config = dict(
    n_layer=8,
    d_model=512,
    n_head=8,
    n_kv_head=8,
    head_dim=64,
    d_mlp=2048,
    vocab_size=19489,
    activation='gelu',
    norm='rmsnorm',
    norm_place='pre',
    norm_eps=1e-06,
    positions='rope',
    rope_base=30600.0,
    rope_fraction=1.0,
    qk_norm=False,
    attn_scale=0.125,
    bias='none',
    tie_embeddings='early',
    parallel_block=False,
    extras=['capped logits'],
    init='uniform',
    init_std_qkv=0.0244,
    init_std_o=0.0,
    init_std_up=0.0244,
    init_std_down=0.0,
    optimizer='muon',
    lr=0.00798,
    beta1=0.95,
    weight_decay=0.0,
    lr_head=0.00794,
    grad_clip=0.5,
    warmup_steps=200,
    schedule='wsd',
    decay_fraction=1.0,
    decay_shape='linear',
    final_lr_fraction=0.1,
    batch_tokens=[32768, 65536, 98304],
    seq_len=1024,
    doc_mask=True,
    train_tokens=405400000,
    steps=6415,
    dataset='wikipedia_en',
)
Each number is 500 + 40 x the weight over the matrix's rms, rounded and kept within 0 to 999. Layers, rows and columns count from 0. Numbers have three digits each.

# layer 5 attention key, 512x512, rms 0.0931, rows 300-511, columns 128-191
499554556530488472508489551509399498500531459493491462497485389522504503503442485474551527475515494507531487492587519451595446557491456453452475499499546546437505555515528428520536551524532399
492512521486536375640531531479529551485422486465457496544531483528472477498495479596582520509573451472539459548524497467422532524591533495544473549522507547524453480372475533543556487497491556
513506559465520493523548505441473535534483494493543564503512424481548469481539446493434531453451513507488549516540445471511524550493571542496518548482499540466525555476486526471598584494519478
488498523510553461488514582515481521564514486567471457500505490488479449486415551527522516515513483626459516567477466523426510473545515468442490546494497475498522490549446430526522608465436477
508533463483459548439514469520535478482512481455491463414468452379479452561533511444502549513496494534524475506468484516529500475524578467563567486553493494550577502522536534524484541502435439
492449451506524515502461448530553548552549532518460476436454499438502495535521509474453456433529514530466513534526489590480492477511477453551575446347458501511513472508460452530479535435580525
467515499525517498464526565481427358505520503496517523562529621471533558564451509502541482501507465537433440476486462473510527562472530504525520548480501500498537564477439490482451486523516478
447490533432510568533425483415426540614439472513463481497477526485511422541523457541534497497465571472527470420525533550473503476491531463471460504558473488518486507515470521451497519423570562
519392487492526537533469497462512550552471531566482495556502499490498528564594503528446445493532506535504437520516500519494489452535432484528541522541575540480523498534388523488511500452511547
522472508460481470499506504449490389495416472521531453370540489489552556538532537483505491487487533566532519501503506522486513466469544502468524468468455518518524489532549529511478482531519502
473514521503503511473503508515540442446481461459534533539531519522520524552518492463515529508470476494532478437531497511557566503460543549545467535453449490556526531469457549437528469512456498
505462520439469517504507570445525524472498456566495488594483505516515470496550517446463502507518525467521561481434441536463488539571420504556511447453493523422434551514566520442515536550505507
471485494375507534440476548472558510453548508493494506412501581388452581501487533429499479503490517466526508490519593514523552497393540567461436499497466524412503470575440548484539502554434505
495501526536496450458439508581496487499449524446426521495547552569493535453536508510519455438443535493598431524487465518469453472492502415507450549502557563445456454476518589368482586501453502
454488520577509528503494486493484420556511522454520555482398473581564526448517541478481523454486443496491530499456524517494549472482532513510470438463551443420550443420519517521574540481510562
497571409462509545476533457475497475515556489471501510402502563451560509482529553478534558504490539512578504505589521515501488467531513496514498471478487525469531480553506497527497431558477567
489456462467467490545461456450482581510547460481563565437540519495551505530565531521550570526536495505471528478525428618552536551505479557496478430470488494549464469501527492467512561457543548
481491542560439522599496608474503497487477508532536505505556532549466500523448542522536445473504537450476568512462592459521427505551499539401451524539450464522480511488512593471391599485451584
496445497502460559547467518534513474477401579415476468487470491607538568526451496519461505541471475498506505536461429413518474529459470491511545521492471435537583478479452480541554476497564531
440520503550520544401452583452486442417530471467465479483417512557434570429484469428337542509513475394545523532404498493406451500421443487499545535505445531614502484497443516573524486552522573
498532491476526483527428542533493471519482519540534480559540523530554525515564517491495461539511488452535492499468483498500495486492448506487482520483537529522500470500502512479489508520527499
552490501438514492463437454494540514451465551493454450483523474549582541539507529499549474486493495462521543467494493461545525456524511550545483552528545537514523472543477517436503479445500526
487577525515503543546498472498523457465522529503528508507487458510541474504457485504497485522507471482535487513503492524529472497517522468527546506553521519463538482496500525528479451505527518
558490512526526510447476519489505511521557465518471501474502491506482514542484490505500527456504494514485459558515541483522486528469530467534519524491548542491502487458511491537537441460505515
506507503499517482435507489499524462487507522514488520560490518517558508524485524471515475499461487534476532505481479521486538478522518516554540527552526485524457510540515516419484487484532498
447530507549458555497516493519497465527541467561489552514473524455510510507429488521454519477517498581529466531458517563482457519551496500512511559547489487504501569486492474464512506508484526
511495505484516536477520502507511461452523507528469441542456497547494473527479546488463442526451429469489547471469509460508528533464460501544503574546514522530501529501481502492493489446454538
568469456460522487465520484446510537501450523516519535461464532478462492479477463536485539462531520501484449503519484540473476508492469493477510446478495469492498520523505473531486466497542501
526482491507491490552532527474501525498441494527524492451487529525445511474529479522469541451494509537537509449530514529501466503553514507498464471466547487504518521486514529503465497458505516
531521495483506496460579492504472526475485481470540518497505472508491504517528550441537496461543504501527484480523455494460538487495549524522489479438511469474473485515462461466491538492492481
513501515530499489506570543454449570513505514469480524440521512472470494434503486511495545558472526463512448475565508517496399479503484492481506518475441491459443546508497522513438530503490501
486556471497537472445510505485509461529503509538509483495503489527519583508509540504498499532495485499513514485507528498545502463504496544483494510468486487508512475467502548429567493475491498
499524496490529482532556493481531512490460523460447554469502469476446531457504536474484481484547560578509473470498483576457480524504443545459510505525441513530464486480483551495529494565493518
507512558533465547522482446529519551504490534510497497507513481487580525490501449565502527496540442505526533532461501545496510470583504498561534527527536517525480410498525470473477516516496494
542532556434486499491502603408470536424463492497485521511479510513463516522524510491451561493483548532497489504572518501567479477525525448511446459446497517453484498532482497506481474483473517
545497523525533456483526579482473545549494499476521498445470517495509528484506506480509530504542518502542480513502446504440492491535481567478508471478517516436536499479474513492513502563479493
494474576519511507517499511549491474504425494549529518509509527500435478489505514488477513547462478523492505473558508445527447518484521505452501477460541470544560546516483484528495462507474460
479501531514538516503560536420504534497424450488451509440488541466496510510442545478533581522486487540447493495548491490508480456509464522516512445478517512434501521497467508521507462551511514
509528445531509524481455466515506447476499488524488476504458520489468513506557461544500506498481497477543559462483540457483493471474496515493497504449466534520469499479523533518545566499457541
525428434444502509531461453457490498485500539502454535477518452497558541511479487502546430475528454505488588497462514498500573473483511541502505477536494523577545471533500508514494506478505544
483493508507541482498453462497518480555549482563517501537493551535474448458507482478509520520477480506459508499495465489492521486546522517560512516514526572522498476488512479491464547539456490
511420516488476529534500478479532495452510485489477522570501481494543424523488432507519541510510546440491523485542570467502504518531476525556513429509506552505495525531542528543517556505438495
506487517497536510503496552469465532429404513493503531453515485477533460499511567517480566478536445522543420433537479453518454450505427434451523495500583552535513506473552475529540436525545539
561486494494483510444483442437481523480523536490481538480527558484544549494552482522526444467471469515480541516481504521540529524486503486565515486483489514423444455608543473489557519518517544
479530470505518475461537516464498529487484516453489526472440563555457531482480563538482559471465461541500428505547473501518411518504501443460480492520519530512516484512516488509446479489543503
541509522504545493415488552504523501464441479492544502469498501493484561502534532478452580439538434510496450502464548443520475454512521439424501536491507504437563496494572522465501469476455531
460454547463521511477545546513479531511451533499473547507554546514417559477454522501491512551555514484453506490488472536468496543426530481557512437462474498513505522529475477536480504512557537
436523495465496500548478523521466483546496540456500498538480523475508481488457521477537462487502513474491516485480538516512494574466531502503525488506480537490531486515465495503500491528521489
523480514465491506531460493509469493555498479514525467504498499480457499459473516511446424498550470490512486519432530501412526499475503459499534473461503542475506490485504541516519539545490540
539500495439556479521528449488494569531540531433542593516477486504454480506530519463490457480496520413453502520487511469492477471464491532488500519451500540492454465505492500464479609495489477
525515460511471466510501494532524531499471538552529487483555482458502517487561478455514455506518481482496544493470472457497504493498588522509496504567481518537495478477515504465555536575508463
485414477406467522511505501500548452483497430548476465516481532495487469468510454498490468477442511449475529524453584544503522410443554488473502541461507491541527503509508503512527532526495504
484577533499558442447538545462520543458492547521488460508504471424524499499539464444468525535467510463500549435497486473517471517481497513490502517536501488555475432462501543520563579519596464
509541449488481529473546516465541530533528460518553508505478506569488531522612555499479523559503514557511426545486513528442481482520512480445500490426508459547473436478473485436490462534549503
490527409478504437448527433524473486540487557502538464522566489488507505464525558487505461561498448482476489510456521490446521444523529597490470501495478462493540477496484502467510512488431505
530482468445481461483517473527522469498520554526531468520565484499462462519568487454521416444475489408531558480491558459491573495532566496487564582464485505549565501495448532547598603481496477
451507510535471503542446542467435481492462458524427510518545540509539482524500509490517510475458425540456549587447458481520464542526471467450540562549439499502480525458521478483458399490596548
516428518501490563399520508512462525520484494557543544526441498480406558580479507534476494492501515482549527498582478492503484452502494499510526493552510489518497520487463500554432459515446495
601507449466542509538463514417529594547496550504516517494515569501542453497460459497464468450517527531514493560492518531580493523511476539432513514550471503561495535478528497491506552452543482
482457441476447550495434476404499449522499487492551509484516548520528467556542408428513401471451489490574492554553530454492469421531485528498498596462588469441529538478474527510426581427544455
483465559433525525500543471486477565437490445469411430388496553532464510473553478505569555487453493589436557489576486507513499508485462428529513528529512467569544449572474451563460509459456480
543503479493456519547542485507511527527520491476448474503457479522575470453551431519591435492447586478533494468433458463526576556518542449587487488564538520577506498530434491583549520452470482
569501483528380538497517442538509527581438520482534558596527584529573493568529535471520517476516439532501452454448491478486468436511431483502512569585505548553511447539467475498526573556523458
535515538460495493520499534498454503553484520503522544479506496545505569456487606507501539576423513511480431424400484535488488510448518500495524501491535461433579492488455442478551461546519560
505535479530513516413493459476561541584544467498536474474518523506562463429472540475503544543475475466496520512510569465442446447447489488508472495494502504450573444557538526529568547523544468
498515476513423446517440561486544461485470531485445562473503590442444438503442504504499530524514471447537487537472484468427506482511499483518476532526493492517460531463545581547452535576467482
446420477557514539572504539555555413489449514559426551497504527469483472581506551449493545502585485497427472468531557529444546512522493507500495433482509542535527487447417558429525426598524561
447569566579478505508576515502486525487529445483439452505516545474475499484519459465492575511479548553487481495479496520452432507576505465460452493480480529377478566452474524474515515540435561
514581486474491488557515576522501562522471482451470522489414524509474481509479522567517473516526519495512442485570470478451417458541467468506488413519522457479528506481427510464456447455456503
468493580429410510445502476447544472492578444533477474522545515483461487490485574604481448482431525470407576485515497489480490480466567545512462474500442560534464563574529518562489458443486496
477440586530459492461494464546496564532442440508539523470493442576522460491402470495525470554516468500476520474543513432458514534503480516501496461560518574412481507471555471458545507550555529
525433473464476436466570461523517471457580514496492514573521391555499510431443476516489530553427464490518538565489476493537454456532519486495481494540580453489461494575495499544596432567524520
516520451496486469519566456482503555461491492463532514561567503494494534543456497451560502540552496480566495427538489461519465519490550424474533526538519565470522544524505519527409438558450630
499518510440538465451530455510457558444523456477496485469509490511558433500488456418482513528473506531525545441473504508480575517487493486514517537538538498417498463500487481494474517447479515
551491476440457476567465444515452440499551513473525464545533449428564408456566510518480473495470533498483465443507605472544432456517541478454502477455529488566460432435482490480441445531509438
544572480472518528418563558516507504487410518407520409556483524483541540448501491492555496526419546468474588498449544524460487408433406468510512513492511412487586469412524597479516574441472488
496507460503453502458491585503511506480444464499496458531433553498547466536509470494462588461465434507471553553499428554531497529496476497542478451519530523536560487508513557472517545480497472
462508476453542472528448490525481462465483594523520554463532454445485569524509499440510524523461539477429579478433551554540521413460569524446508495493555507532500514563481442465464449581560440
519514443487499464522542503432452562485538494573492544529587550455541564534520510492448516508479502548471508455558510476481473509478546477514541503453536505509414469554471453558515449505592557
468516437477428415543467520534488529481514486572485489511473530538556439519459401479500465549458492482449556516433511491415484586482530457569450523566477518496544521417555481539475535503447499
481434552560478582418497492517517465517534484525522526533506521460448485460513501494461554465474493594502507472461523473454488485523424504489475505468440515438476535461568491501531460575528402
470556567500521495439524385576526530504582505485429529453487513463490466463564481556486536464488413519427560577448463450527458421480436473504477513580568545517433545565485492564488528516458612
601461445498502500495528503545521500504496507493486496526557484443551525492487422548522494455468491476492542523565469550466507570471559522423586567510528548572454543542476464484469557427415474
477428558463479519469532453543500463411592510502431568522554547430539467492509514490532453507550446446478563478469483530565483485492503463501495561558492475534486535514505432564466547506434518
521483552557433489462559515523452519493448489534484504474506496429469537465517497557455496496530500465511502498437498468485421543524499482516513426462502469528469524515528488492503512521484486
575516479445489505464435472486526504540591511479504501484509476521515566496531492504534518461468523518534481479524450551530493510487553459517487510477542514515498454546517513511426488468435435
427529517551474403548530474539526456439470513460449464504476509500461480492495501451507441456514562535528502498431526565532463551480506494521548501490500526516493470487536467516555499486479506
487504480520503497468505529547485485444465500579484414529489576519476475470533490484488454535512495484505489509528521451507456580464452486459421442488483522508485504503503527563532488509554561
560407477518472520411482448472537445545515483489520450560550455531506475559512515494522519528490478481536475547560459502520517450478535525486522480471518550507442488529442491542494543435466510
538508475511514469457512500565530482420507540492500448470503508473499488513486533444476508455514494498535478546432464570449491456489524541571538494497446523433525498518502529578439531481450523
562494443469474503422523535440517486490540509529606450552559544503444500472509518498456557477486456507579465487462386520440546528439563479509548442463542518445444451531498499515497554552505461
579526479450496559532483520469513461526550514434600519522481521535475556556513557504533578530495466515505486519527526465511529501454511479532468490522595500455509476572513533489453508475489561
488468589488476502465581560487480534528518488478531454526509527535509573524477509506509532496437494496463512515424494450520437548550465524511453539498484571542563505550472500509463529415428474
552585467458451516524489434536501572417531525475633455487505481513513464531463542479505492447411499498522503557526502514480490494512461473453475523543524489513519470551474457509523548486528419
511487456410576509450434449453499553561498452525499482620532504516546478535603561607478499561494479515501502507594501439517510542448544460450442554506582447516485468472497517454482460524526540
486509512462495467489437514446512597566441484539558532494438492524575498436410544481533518440553575499517471482535501475437495458563537542533501533477487488515513487505498487485524457562500506
523444490471533498530523468506412467441483457467387495472422484548472473533524465625503460446503482497538611419551522591503517522518543506489559547492516487577556531511503482459499457548439473
516397569469490445471599490480522458468546509492561504507537527574525557520513431481439469467429496470455434559499487459534519470423533626530458480437473496468475475524531547535533499501464465
496518445502471537551447443500511511514466473477468508519464440477504469518540457548509479553550424437537498517532506573514563502463491443469511435506486513457434474435493468491461546508534568
509512496506513513514491557557478474555466481546462523552543422506549474485457473487477517502489483477540473448463462457510460572428540555492486480479498423496491564476488535491480500554491461
553436509528492491437471566471465562519400545477458535487479453496484559488442474578519565532490558529546580385521511459505509492501486503502488495517520448518544414536545530450490522461490544
496366479518536503508574464498510469501492510557491531553457494501531466502561465524521470488481539461487496526463478525501474490474512505548506440531489545479468495496513551538479496477446479
483541570520468449503618524546458420488478533499467499496521459498479427487404452456447491462426529500446460501521490482495522522583482546563472478495450504473561470551530530525476567504410457
502498586509482535534520521460441500521517471541498484474493482504447454513530443447507382578494571505481570557511490464445497544535532553520500466482520502437417544550521642544506486502502452
517470534503575525477534493535500507459520508539563472462494464522556507539516482483497493475579510490511500480466590433515526436507555534490510503477637491455616532464417536510546471545488454
460498452501560474479590481577491545498465482476505485426473451469510521477427454493560425520479545439526478528477443523483462487460496515510473469502418495436512499447472477499511490517491505
485518428434473482505471521486483507485488528462525478522434535536499512544456527564434496470460496497557474484488490508549507487463476506482431479534447532486542497483476570477519467526467490
515491477523490508477473515480522478493585528407489518503538546541456583461479532599518553538501498488451529530443410594531573539501454449412503544538558483464492502456432496528483457372472601
503518521484540436470496414486588586488486523464510448433431519545546534490475527657505505461545501510532537540428469504554532534517405502443506543519524532460534533502496480537476443433487501
433525525479467439511518466516472403459582452563429490476455431564485443517463475470448472459500496507530485496538443502550470558450531455541483508434443467520477484511475533505485539547537486
516466526479577438509505552442511510511462466466492530586502489502490552501472474532509556519503407473463419475592545479543492492521554538526448494524469532497478435530510488499491565434465517
481554483529579496476505465429474488526484481445447506436561454486584590529521464464516378524478465513510482489434464520492498466505509524529535539475496548511534527503419485465494562467439445
527459503494592487454603459557559523474455513546496554515475406521553561448488488529568491511503552501419540474461514503438526473584542617539478512534495537486503483520543576532527516467479498
520510533538494498566503431393481448511537439446485542467447535475450533496490488478523510491490487543563551517524524442530473462528440569596535485512484541497517483461458492431457503442470522
490524531484370511488507483500512591480497411416506565490508508496520510514514540553537578465486488481487482497577478480531594532529503523536536431531493387541529532477527549464491543515556472
507494489563424532543482525530501519608458483448497506553446499542472505531436535544511533460526525488506567484518502503489459471536460480522489516548450463563450417527463553518550500478478497
580503430489492486502389542481495527542415538522433487501519450503390514465505493497518563512509425527501499508504490564451508530495497453587579497507516387542512515527552538495437492459466532
556493514452515443452535508548481452535454499502537450476483483522480497496525452572505457477523567555455446496526470501480528538404526542537460529495553387436540502506533494513492493564538510
539567535460501509537511473459529521528531443433529602546495544468575540497516490590505466534485556539444513558551489503479537412484546519519473515450581448490531474486530487482427479459482524
449511435453496485474535499498502508492407488560526551521526488591573495504527479440517366490483534470451475503530518525503514427509489530507533505471630473524456511579421509519482579463498474
532476510469468520526535535428515435503552591604513553488567464518537490496488482441515436458489543505449542567514504436471525518553497581549482504401494486544504426529532476518479514546493489
467529456564553542529487498551479534527460415474514457468431497480565437532521484560520548467499555476478544496573547496563538594505570417429432464440519420549507488511480490496467491428430544
533603539464466520494483458528405468476548537430548610544464544556467520515505515518513477471524531522435534436491527505563523552555534475562473541523512487522483511398528488469503477518555466
446507491492492552514529496511449475499472486485540498555580626449434486482520473590530483506458541481427487549414518506434510448507551557498558497490465430479548479518435471512492510548552570
551555527484470468496469484502472539473501520490544462475500523486520517456474484452523435531490575509518467545437472470443443496522511522513528407572511590540483564504439444531529470569538528
488461538515484536501502478529502489433533462460428541436514505518525414533511541510457502532496433547466491527417470473539531507464551552595495591504517459482530505509474540536494546519502482
496514522482467465502597422469527460509527452525532562525463582514449496509446466489491496547430416568497481520482478432523535513486449571540469461499458463463545468491533499506460463472487464
537511564497465555485542470457406536480518503575456548493459564498517512532464532496548468489499467433533468491466494560473424531508491509535481482577496433435543475459434430492476453529580533
507473467488438502565533516447471496471527530507527502471479522503547482501493586576533488521431545510494483552466563464551445501479432531497544495506520509536489544507505531536473510588433479
449543508484485476458496532480548512490450551502520504530494502468470553429457480568491485502525472422538508447473422530447515515521511527511543501485476509545444472443544424434416527489555553
482527499471466502522568510452444500489532488523437479516493517506538446493525484493521435450461539474521503429501507489526508536504494509519530526520527508473455508553491418496438516465539527
497535528547541530467555506517511423493531459479533457498575528518512449485507435518511483495455447466555522532480521493479440511471552567440547483555530579544520528517528472480508502460423485
523504557483584495531505469549529542531518503458477538491442532501515438590591534504579431481506560540484542433534561479480525438592466472512480487534501553501521477493430534377497529466505428
498460517547485537568472484557440487514483448475523522521518429436501452473540521556543604477511489511527565512500535514552562478484484580548503500497421543500559457456521458535532443526516453
550521469477578476495548540452419470498603542515458430512510510517572534539442523531479479420461515529512472454426551493514496457506524465484535462438410531520508507562466567532451503448551483
519511426475516488510489472476437468481509478488479405437553454546513497475497471565459446536493500547466549513569538480510513534545435509424509468507478523514524488390441502466479495436504547
418466524522448520520538557514490486443449459545573435519545487506509462589500514512502495511523478518499518516433453471477523506520575582564458466546523496546535522516522543538534523483456550
520456409509455512432472454504511555527493479503577544496548522497560447466489614509543543535415498471514497481509519483544445515534487540567571504420481597393431572451490511545581485524552440
542508627579531478443470520489513418507462528432479467560533433457521570511444465527498489531548524483557448473544525499466496530459526569453486456433494475483494520471601463479533483512528501
457523511524464434471470493468495517489548487458474471443483545513502590481465456453526529529537504490483487521479541553511514532550465540503512429497499449484523444504499451481486550493546536
509503494431515417507516520525487496454554504457486499470483477454560487504583477564516525459494484578550491477532450553471555525539484550506452531499510481531465605444506486449519436558558455
534516459502571546491448571488524504534496533449481469556471519435504528493498512496454389491458517484510456504495512490487531512547574526501565465453520492500496517473399545533474488568504532
555465446477445482511511478488437443483531463476526494472527453540466448475628513453498510467506468562424498502517487560449517517466418485478489460516531432420540486462468538573501474457517567
490457499438496391524434547453519484527504476461439446483410500453491435440569495575575492534537449490502538481544498523472594524518530553526453491498512506508534526456457479483492484495524513
495486537492581511442429499585483499502479517572550501504498504500459542476486451526427513513554509539465472504525495464471485479445484484526515483490490460462442528450534445398491507482478480
561605436484480498451496540443501521581433542555468422524483469518525435443457507427546482487558453451433442464491493517550498506461488448503528536443517546498502433548511505516528534415503419
519552497485449472516520545515489460441564503458532487552462556537452565564560491555522518560523437442553429487538446500483549513478518510495528537449550507511540508476508495524509467505456457
432629433538508473569504441463506516517474446447455444503512433482500566495506465470473570475494433475537572561509499509404457423538546474554560542440443478459524465524502573540572450524529481
528477462598488515515557481463474544454528499510447510489450555469453493534508481451517512487480510451537514480553485490489457495515496490468474558471541481535545537477554498400517502509512554
483533505534504488452534547503560489498481523494546497427500489470474504466497493519472492458495490505475449545458476454517506475471478539495519478484497483496471435525470469528474553487506518
473500455468526522452472502481568456481450433489445453455486500497516534510461479574524516513523498531539491443469469528496513484466476467502507498460469558539519500506511437483482520503505473
496446502499480442450519387503485497426522532528529456479432506480546549514509496484464501528479501489478512495536501526531508450459548485517538491549560457476477492480495484523509543531443503
494452550526512499460496512481420537426453520480493544458470487480484513504479509508494571456472525456536490537475520510435512473484564525545532535482491562445480483458541518502567481489500509
457429519521490486510518504470432527554502520501544499470387560453463495427447464503437519521458516489535504450517458469505497466510472518483498534476514423513435437479521510496503556530500453
544422568514489465463480503501476534450514458543505491461495485466462498482461461517461467453506435589524565490476508451507489490482504489496445539479528579506491465427518536485438516514470497
524519465493542532517493504526450487507586523507487474476527562534453486567538482510469576502564486542420498521531451508480491480467498483511474490495440541525553444464516562563488537463559511
502478502511513436520518481489460532477479462574467510546465475502476488496510542476456424499520479506478533543523542500487459492482426462424446554483510530499495533489483523516570477488514555
443500499569508482494495506521508548540513508474491536447494471533545564544560511455532449512551537467550546507469476478496487466542486462535438563481504496549513515511504530481506545492462510
449493572530493541483476464539401404528511468484546544630430529501455495538484549448462404462478520459458507488520539510503584486508505487539519397530517491541488473480547510501542502520505498
501458456459550525492505509480469506454496485522478548527483482452487470526503492440479524445535490456492475497419464477497483488497477453543495531480479585521491498476453509422465448518481551
493467547509450535549469508481467431491515538539463430521443594514471445456508498470584589502444495498442504519484527537467547455486556566441494475495467493474474438497556523527542516498560530
548462504501513535510501393562453498488461453564501559428504472475498497509558499459469445456495437467521574558510528462497509506546492551558456469454453534483516462483526433491450565533552498
524570421559521507533562545526536586480476443550453535503519492422507506474527417537444545506495516455462472481484557610516532538445487530544576484466497452489485504499526453522483433460574509
580443556629520503470469489455507479547508464531537423504531507493554503509517508481483514492480446482451466542532503531526522465520491571475387406447469494509505459470512549467469510497488460
537441560546563477453571432532458550511507531424484447510564554562454490529442531496551514475430560467460539543490496484456460562547523528469448473529476530484575515517489504469413516456439480
515496599546406460538504486478466496469550510513477418577551609448485486484444558520566514486472408484504475518496518491466495547581451449480503456536508561520477520587502417540500521517516560
486481483451487539508539605518498472515565465505475527451565472491503570489503475465534507443540470466517555451486513545498540547541522516553473520562516567431464574499473489530537456549457486
505469501515484496495478508447500482484582448448594479488508451463479482598491487550510560494498447549507562503493527462522558505425590498552613445568582509516580472453475442517532556487603429
534478571502539504487542533442525479548543433507493480481535485533456487504504415476521496517512507512463562493487540496486492485529541464451540520469537475527550517526495492503483518452430483
529423511507441552491457501536516504497500434541525547431469504460433561469468475548525490513528470601498489501463522526461471409510573522519483504537449493558521425443474590472450503488434413
502510533463511540568540472468474497449537517481495511389447475532577508562519493486464527501495526528553523524373472469497446597457453468468474534478479518546457438488555517524504510487451456
522506483501551492420460510535523518515553488544471458469524430532482558457519477520540511549434446494433420548455481537479411482458494509542511504385549477542496523494484447440553429511475606
556585589499430460523426510526597499515503507482520464489562492481496463448502471539500474468520550535467489461456536586557461548495473519470469549510629548531502438474489499451501527535546469
503490476473525588506481493558471485418576551469484499453443560453412447504448502526473463438459526516511465495458600480458446471425524513482483452524537482591513455541585493540521553402548501
542470529548508555501467514420419475605533584537494519531510476516509528503576455530558527481431499534539473583419511547556521478465501549409534570519541506503451523516475495436476461485554483
508498500466550442501470591486534565460477450502535480523506494504468497413526444527549486502484483415575570563523515508572517498492516496460468549514553486469481506519440481483565538487546400
501567525472478451535548508463534473542486479509500538587439560458423501502397572470553452505541535482532515514506435427543550517536539506552529568570519467506546585509470551467480411491548438
530605536558530506498498554520503512464484530509544505585511502476491511471459548596460547564543432563491494470526453515538477486552479480505498421547545429461539467515419472463522544536525531
527530514486449491532437450482449482484525517442448532511512498577548476471486561487489534433526483480524485498578508501492549530459442548521537503520511414523510501488540495455521555561478515
429460474490549398502486526507468588424449472446462512436526465425533550488457538489483497544488458531471478471479528550525443496483513484414517589458470525535494483528506530550518471425431501
426562469564523480466545514541545528416467526368610477479459401414508566531504527504498472521482549600479531528479497468441532621451445506493569503514483602429472477457522528439422445517543571
526543452493454494483547505546491514427538478476508423514452560482514549472489466502630500486462510537463556466497543499527585598525508438469460463452496523483529482497443478483430479437521377
489510557516484529562532517477541560476418514453466532477383552549496521542499456521467452494518449504507542456625469566502428524558498407511506532460469507506496457525548524476602471536487459
588528506488484509504418458505518535474525433593520580506451402533433468535511498483461512483518527512536517515523518486452464472421427452518516532560465484498481496494481462498641555457409512
495479529578453533500458477532505486507518489528422509519418503474571419519529464514492450440473472445491549503477525475494585498477442526497436549441519493481525480449489538534507569581538521
488492533575487544476564452505419465463458465462500561543469491437470401513461493515486499470504508461537502465521555521467560514443448533531537427546456482461561488424475529465483561462595470
470532577466481508493457554500419451558535464490536515485499513423396536511503588536558523448464478513462535452474525515516474429493487548551529533531510497560473437523494591501591489539501479
542542485445512486478569466550476514554514444520389490436561565483497428434514534491514430478557447541561473498546485510522464438519478493514448530525478483599473548490504556569493489548456537
539566475555543463510594445479432465509464518524464476430488503475453436502489562431494490507499548525540520416473433542559542532541564442478471505497468506462430504532486490475494508491463550
550441518502527516532540522514488519423533485534498527505531534578522488545482466470477561565543514444522557456552543490521481514454516529514543475489529461524486424531534539460561514502504531
499465507520546518523425514447526474508471465536530509522560440494432404484498525547483523382518520439543478514405510409464490560585487503531499486499546553591432470515401530464427467499508517
553506522413471496547445517518532453453459413424433456514468534512413448378574519542496448481451476457436444536481536460513517476461531471494560510483466457503583401423482475508469493558469476
483406537490474484471516439508600512512478520456527478445492450529512506414465553466470526407542516504548469461508456475523520448450498451498498537441453553512480512483497506510481452508549549
534432555529461483446515592468588484502505446514510589539552492599492458552453541446482468533551429415452507415563463552482515430472499529479532500485516454526522524491496481540498469545510572
480521534533492502443596402453530426490437527406490542541492531476432497494521522410443516412489449515548464551458492471475482476487505444562512552487538571553445517460606484474473536539520505
553557458557481565482459449551390528477583516528620538469471498421438474530512561459499564486460481458517536542456538500416519458554547555508451494487524480487429524446502434508533553432517434
487487483521480528474557502519512474469506512518489510538475541437473412432550510552449547528394450480462426481483488445435550455482405536566530428567509562496485497502530466487570496494516514
466489463551463523449510558527488556564558478431498530440591568495527475546475515556423488466461445442512525470392449492466491501491547564537513457502481464536512486470573478533482545467531526
516432559515543483494521544515510446436474451546517507461484454413513521542460452419526499511486476560486469530488469569599560518445592480549421527549509483472532507526435487538486458487536520
486504470553399444518514471520501460488485461511479463493444505563514497497502457442464558462482455457513486416499498494490525548521432573494466468459380522446465445605520562431493506566582539
535566530481540532547479555480562437524446475477516437521499475495500489493450536502522552516519516449466527505544450517487496515455577577475505491445584543487508538543458537527417473466469535
525548515520525484504517519534496489480473432390512551519485452474484425552527474453507496499481437499572505473404446590471527510524480510487542495582508406510499500474478440511503526559475545
521489503590525456491533544489510544425535524506529523466510534523511601520542515521495438525602545558484499534466524537417534537522464461435459550539564446586567477496514460519498543574479449
500541504491448489548459500464464551491461549475515515515545416583590499483587488469541508409525542519409473634488508476495356457521523469481491551540482540462522518501484486497502525539461485
506476492550533472503516479522541490518500425496496448546567476459492498465499534511484464595482474515491469470462532441533561500527373520522546473505476456538482522520458506404542438477472560
448508499517507415480503485528466532490486538512447492400485481504495575513474385610473494437503418542445515528545488550427500514478503462504508523512513442502447514573467532476533514484544550
431478532420485469458482483507581489536584579534415448544467507522525520446469492611501488523481533492477471511428579561662499516501518494499509460556454453498479480467513564553454538438442508
594536497490476477506546474482513508495492469559569535502494465553499542490389489519488531504581496551448498458555460431509428505559426504502487549452508431467517444518523497416443514485503478
456528531524544495483562495551549566466515552475485544514484539518552461534426492452544492422545528519512466538505512418486491558493505543484536408538530493559414515533571490497529491516482459
538487459498439465454544548491524467465526481409477522494528499517534443472462439483443433578543459457618432452428564448503513530544510509481564566470436528449568528476506538467505467454485411
452552480477539430536523585532524518476514493490458511499451520562508454461549519501541465440492497514533480481501524535548602487457517470477523434490439481492492571541517481563484462486479488
461524477526416514530519437473461488491486472528448473506478439472440571520474484475536500556482509520504423473533469465539522456491478476547521454460502447512572515510561453452500495509501483